config.toml
n_layer = 8
d_model = 96
n_head = 3
n_kv_head = 3
head_dim = 32
d_mlp = 256
vocab_size = 1024
activation = "geglu"
norm = "rmsnorm"
norm_place = "peri"
norm_eps = 1e-06
positions = "rope"
rope_base = 10000.0
rope_fraction = 1.0
qk_norm = false
attn_scale = 0.177
bias = "none"
tie_embeddings = true
parallel_block = false
extras = ["capped logits"]
init = "normal"
init_std_qkv = 0.0322
init_std_o = 0.0322
init_std_up = 0.0322
init_std_down = 0.0197
optimizer = "cautious_adamw"
lr = 0.00182
beta1 = 0.9
beta2 = 0.98
weight_decay = 0.083
lr_head = 0.00949
grad_clip = 0.5
warmup_steps = 220
schedule = "wsd"
decay_fraction = 1.0
decay_shape = "linear"
final_lr_fraction = 0.0
batch_tokens = 16384
seq_len = 1024
doc_mask = true
train_tokens = 121800000
steps = 7435
dataset = "wikipedia_en"
Each number is 128 + 32 x the weight over its row's rms, rounded and kept within 0 to 255. Layers, rows and columns count from 0. Numbers have three digits each. The size before them is the row's rms in percent of the matrix's.

# layer 2 MLP gate, 256x96, rms 0.0878, rows 223-241, columns 48-95
099:115061098109077140135123135062147211119114114138135118134136117142190102172131153187152107155198102081150070078113140142137146109068106148152161
097:117130107095110158144150106172112104091144165125073095132092139138094190139138122199051110100148211098150118176161110140148147129095099080133092
091:151080125173133086101152124144167142069133081086141059186128110113069149147089128114106083077152124092129173085155172105142133148093128152130106
078:140140115115190138192119074090079124092129145149125111125138100099146148090093160099129183072167122152077131122080108077142115143101120161154072
105:095060118146084167114138113085128151084098125169163128144100162155123158113196082156109131104103133091166100144112142112126133098139096125172110
099:148159113147165082182100118111140107070132106109163091084154121123149119111165110125105102091114103145121146129119107062137167161140161112131126
092:126096071123140119139165146155165126132104117175108040180167151144118133169162109145134132107129192118163091126170155160090097120120119078142154
097:145121052164123131134103122137143135164140173112124095131089157090113121138158178119103145154149083153110134082060159143127155129139114191147124
094:130086115157164160148151103119112190153073140143148159136169131112150119130103106121137121174138087126190111109128180117103177129097110156166181
098:088171150141102137151142108142140184155142169117159100130125102141121125160128096170098148108140116126149093103053109194121147121135101057104136
104:181123151104156150099128134102069061134147172132122118161152102161153135150186144136136158103135180153141122196060093101090157141191157153156119
099:108164138142184133122170166131130105106086122188171165158140131141128158090103108179082093139184190104109071087121135152187163132160188118079122
095:150223145099078111105105180145112108110117161157174144226140148108139084127093161131104130190154134147105148154156131135077153156055134102166175
102:155111129106153078136127111107123122096188116131077127115089164112109114072160100170111128145064137158112160173053087125092120129099116084092114
104:136109118133095105185139130133160101171142123100149101134126141174042131099165155137138156086121118100142166147136115147181102126105137171116104
100:144115142179116125171126118140082194119160155097194106097134102137091162136154177087089096130174088123195126164153125142152116154190133200141113
094:097051136136135105097159197157113200092122111140199163113103148151121165143106068106107118133166150146105143139163132125096065126170117142140165
090:170069097104114140130184112084080115104133101152185052140113125141135154089121084160145140158136175078086137153182143158105123177067177085112098
108:085137090105064111150171175141089110133171102095071114156177174134106165092108144214080109124118155136144132075208107094136091139121138151144071
# layer 2 MLP up, 256x96, rms 0.0877, rows 223-241, columns 48-95
106:096080089077129141188075148158071136122160162118126104136121183158122158165115125088088095159142082130130090106124128170145114116122116118182136
102:101145121123085128057136143134128186093127102130131126091154088123128170077065132112134161165113159093120085116138098086092158187091214117143148
094:163153182148140139129149087100094111130123136143133137205146154102114152091139095096076136171126174177066147072171143138152128158141139112133117
122:115121065139085133131110087130155110178157201111136067097132156162103116122175087145177141097056132119151097124119075143161108127146115109070089
103:127089059113110145120162182184124174204186116132202110131119103111108081137162130127126143145071100101150160111130071108150076123114134122133139
099:110163117111079154119110133150113115082060063109115106133133130131075133163125079082098152108101097109113070153083118155089106074144087065113107
092:117112115168081063141101185060164103146182076176202121119120089124199168128138103095161118205090127108157150082078124108113154159114198103164099
101:064138092093117149145175098119101154200180155161142128140118152173094178103151185136120080149108123181168118078122098119138155121100107124172158
101:158159101143158108121105121100146130092122134108131119099031113189123172141103129155109114120146163184122146111094102066135109161078171144075103
094:155084117126047097162094075137106088153159193177148144094157133098176078111099187115164191134124194122101115165142089115129137109154136123123063
098:097117051175066164130143125114129151178123182091151167116137122169102141125094141103110101087113109100152125074174166166134120096104138190167073
099:129080133041091116090114120100125126111118044087130126104167150160084145096142121093125130148211171108089134184138089076204165081125142124140106
093:153139190148163134108163145154149104119167180124133122129139142181115079119142166098181102155098083124121148082120116127132121152106112101166166
101:134093127163144174093185122103139094107170181095127108132121177196158075097168099147118153137093141117213102134098071076163093088144099139113102
101:111150180107127134070165115096118193129053095172094100110097106162093163066150146119166130115116150104092124118128079108049143117076112077094105
100:159102146171124138097076131156139144158151172107093137107162116111176100086128082177166166173108107150146108057092119086120142101112102090159145
092:111134108105098155113189127105204130164143193111151118120069136120066136107172198126129150165124195103165140142139130093151122161155108181142114
096:170158136152106144122146145096160087096106149129137140097095143128093138082125095119161121066133135130160103116155046109086152127175125144126143
108:088168143157135087144142083135119121152150105118153129144113133094180112092190121108112112136083183091127096037127114132094148128142130143092125
# layer 2 MLP down (transposed), 256x96, rms 0.0832, rows 223-241, columns 48-95
109:129087070113118191161185154059128168140104123135192131131133097142169129138142169133133133114149050098122124055135110132120096145148155151144157
103:149163048090131140138195125150141150067163147186111143107164138159103153123163155117115149141139085089134134099189146140137087137112087143110060
097:150122112083081134147201176126166153166137132107081147122158138100162144100122098093136091068161150140122141158098083155099135095083164186074122
117:126114113069161145194112104083133136171151166139145074134134134118109080106116104125127150047129170133104132157116113151139130119173119109054113
103:146139169113135131151079155161115151129112153135116162095147137126184172125101136073129138104164116158042146138119132122124169128099136136089120
099:122161102121137132162162130157136161153092079064189140124140127149131100057127138148151080111076135083126093138137121081161150112142151125109121
093:101100124063133122072140114181109169209141127115133131155112120129089153092158138108150192147155173106046140127135116107141158167159085143120079
103:109096154115130100113139101112099081167154154109095138182113175148102130110153124064169155124128085180109139127082128167145148094138174227111214
100:139105109101206141119164099118136126200141146109209168123094197078116106141081128160134146123148133132130136101107141074108152136071113124103124
091:143140164118133178163148172155155215151121146096088112110145077112099194120124112139160088175127077114152076114170153094125161076053101161117133
102:141070177079152049177125122108098088131126133166133101187112125115175131112179159095126100163132109182132107097100144123089190132145112155139144
102:180124129086182180122205146172171126143166122165090127135142097171154141084127098128113136151090122151103094184161142091106110118074127126091091
090:117067123154181185108137125127140103098131128055139147063139133115107144126119088195094172066122174086134080129146118085157157136245129106104107
101:163163117146145128074135167136122112127100101120129154105201142098126127159122162150100197128180122115206096086160127144166161119177136120157109
099:151131014143167110118112111103129046130154120164128154152100197159095107121121172093142146108182152161110145147055199135085112095111128109121106
091:079115163115164075180128099132140115158143112167134128210109120186093135175083107112210083119094132182103179119116095131038076092137137166108140
094:219176142156127082161091124143112131111098111086095156143146138125159099163144105125101114129083081082100124102135155110102173110103131176194143
097:102112159176119106071130143177141125152117089062086189135100094128156139061187142125091118161114094122110111157145130108121196120187108152139165
108:219148115143116151119083089151104141109109171103102142147147092145234106179146086120137187108106167077166101168104116141168115145109112109100111